From a checkpoint of a small transformer trained on Wikipedia: MLP 896 SwiGLU.
Each number is 500 + 25 x the weight over its row's rms, rounded and kept within 0 to 999. Layers, rows and columns count from 0. Numbers have three digits each. The size before them is the row's rms in percent of the matrix's.

# layer 19 MLP gate, 896x448, rms 0.12, rows 530-546, columns 280-335
099:496521423484540523495484516487495523549501492521483514475506506508502494502523459534508455514501515500516462459552506487519495511472496489535487460475493538466552476469
102:459505490501509454496488460492486493494471498504544489529517507503500513499513494502528466488489521491456524524514527478467498534500526474568539501513492535483506480505
106:522488490491468503521480462517470541525486501499509513509511526513484531502515509516498486511509543525501553450494484454489469457552514475494483504484526517528499507489
100:468470451524487545510481537517517511498521479516501497469503492498533482513500474497501502464555505531462526490478514491510455520439516505440556512486540533532537458508
098:514523501504515482527530481499463516453487506473508518480454463479472513471503493542494502518514519528551509469467525487507502454481493475472497468516526493544494521460
099:459516547506529515522492529511497492555475484528539523520467506490492502515474514502430470470525519509456486492530490466465490510485490526481485512454532523492492455537
100:519522484515516505491476528474488441466523476553500502528460494535527471473482489490512516473518512493499504496491522478450488480504548498501468547544514487488493474497
101:499526479530561531518546486473519526549459513445477490509481512477480507511471510536509466480455472449476529495517497486488503487509510516490471480498494533497503538483
098:485448537522541499499510523529486507550511497481511476505477477516460526498565502477507522460481502529487482450468512514473512538501499481520528514466522501478498535470
102:482530501451513508500565478543503438472463495513452450545494499503506479556532521493470502505494489492489489448487478537514478461527499457536521510517506511496490495525
100:508499491494488513508496487559513496517551526468469574500490500535521506493518469468503472471500524477501505475506458529508515478507512532497438499487502501532501488448
095:458500520518502494528484516508477539502491560525486539526494514515494474490498488498440515493506521509488486495480549508538488506554512514496498465555453487483487447483
103:478508490449441510490516518515484526562530490501468475542489516503526494540509501445504508497466524441533512473521502536515509499501504496518531482507518488495494455487
103:481496553494527475499501478461478499535493498499480469497509503542506504475495451495498481451497487497509473547516510481506539485465528502505501484509465452492525458491
094:471551536486526473507532494507494519471491464556514530513499510479535456500535487515483490478462472494473475490501485494479507494482497472516483496461477519471517549494
089:503563472496511509508496464513522496502506491495490492468435538511527523513519497515502460483523524467512471504474513493483456511503508490468471497495565509485493479481
108:523531447517480520487510445503493506494477469483491490536497530478532482487508480515514517499482520449456496525468498514496514512530518489517501548558463507514500509522
# layer 19 MLP up, 896x448, rms 0.127, rows 530-545, columns 280-335
103:526521497508452537474502491510516487423486535458518507512507485513514509503522535498531526493478523515494475475523463482537497521483540515510489529489505499503508509481
098:525502524533460477497466471506505510512502489491581489471455479471530470510510494501485518483524518480482498552510493532461519522459509497479523477534478463498504522511
100:529496454486510464534480552518488538523499537502520462514521550514513499480527521513509546549480475491517479471507486439478483497522516477527484465500500509476489542480
099:497503490511497500494493448578504508479496466451502480476559471467508491487507491481508469528534491490530534446483514505538512477490488503544522483503533468473525487457
098:512559531481465513517489504530498499503525487489517494525512513535456491506514524484515478542479464497546555506509499494518458489492494488504528470467483509511501513469
095:482504489454486524472548501509496524494508498512503494484504462485511517495463491545504492470505527498475531501513523480475494489511479500505473477480438477486479498511
102:483536480487493494544538501516479496526486520464517478484553468512468494516486475528480495519508507485473489506487472503570505505468461497526496502472513494510526508459
095:537530512524520506532500494522513549494501524477499512495449494474502498467464472507523490483540454501522496507544485531495466503504520483508508489494474483487483503492
100:514507489501491516481506487518495505496493495460475483497524485468503470495484512520580537494534476534489448497488496510489548515509495489503494479518492488461505511506
102:558506510539509493488491522486534537523512537524516501530492525525471496499467513506474516543473514499481526493491518490486478539494509543501506477538484475499505479490
096:491508491550483495531481538518499497528497524505450521485504511497536503548495479489522516494487507511413488488507532457533518512504487480493445533466507496511508488541
099:471524420512499467455501527475535491488468530516500486482527482535515510485491542484532448494532500542509498491482481537465484535528516545555511493493554502496536539474
102:559458516488522509560502480529486518468515506445454461507481545495511507491518469527518510524497521500539499518507518484531509522488444487484521515562494542508489477487
099:505521510476524525506474499474491495495484509542511463521494450508505485524473521508503461477522508530503477495503489492518537489506470545483498468502513531465501494489
099:493467531491540505520521524510480458481490447539539501504521520463513476498492467507488522482510489515478508554506496491484522529470462512512473533507491508509499486503
094:509485513513480535499518491516511444494490501529451510522555463511490490480470508511536530547541472456461475514551566482481544517521493535489468531470492492523485477474
# layer 19 MLP down (transposed), 896x448, rms 0.129, rows 530-545, columns 280-335
098:523494529544541524510531478479507493520498499492483462471531482465546525503497514513520495524467479514498538516457512525505505506515501487534483531517464535503478499504
101:482478511486524520539511533515486530466495496513512480477551521489492494534513501459492506502480510501518455495486497585500510500489514517475517496533501486533458538475
102:483506486548492475521469487522503519484510515492495526507491454462494506505496479485527509546488515514514491470500504477507507500467516535514526513500490498497460527530
097:496537506511510494543462511508536501525548476476557504525494498514522453502520521519519488526529513513500531485462507503446515483494481514510484515532473543529485528494
098:501472482514466496480546467484505546479467489503515499494442494516490505534530511482494490485533476493537538447527460511457525520507542462491534502517483466503506513481
098:498512503485484466515502485510505498520478523435547484482497508491488493539480502500531515473540452500533516470486488443474469485519497509558462476477461456533496473491
096:496542533518545431496535512485508515477506535484503458477486509479476512483507484504525485502538477494518488508504492536468495514480472505503525474509480460539485498452
101:504490483493534495480475465529500488497485516517499500475464475528517499513501507481508503532508536509471522493496505492531524484492485507517534483463497484460490455432
099:502493517507538471499531518518480573464484490509491480466508492487544473530486490506482491472484489531540512501490509517530460445496452518496517523514552533471519475572
102:545514497488500494473504513561495497495500501502549506471505477497488464521495515469522517492470483489469480479495489463506451483445523472520496506491549495513497533492
099:518484495471516534480520505485531487501471520477517523462465491585560498494530528523497445516483494531490451502513515518485506484514487493489533528476503463494538487487
099:502475505462507471517493510520533499522502519468525523498505451466494519498484517502506511477437473486516470534502472512525515495502523501517500507462514561484533489498
101:504484547495461476469509488501504528487462495487520469497471508534545491509494462575497539533479477488524539520478504504453476496487507495483530517487481512513490532485
098:473490529524450460495510524502500536525494522505487477515505500535490514479543455490527517506497500510511485523529498478537505534504476521507458533414457421513529499437
094:550485497495514514493484502484454485548488484442462505469477486536499466519525512514534497487462530521494487496496502480509504504514510529527542526525515482522472472486
104:482500491482487530543536516531496529477513471466493537492520458492535509503455515506494501518518510479534470478560501471475527459494485523534545491479521487492517509477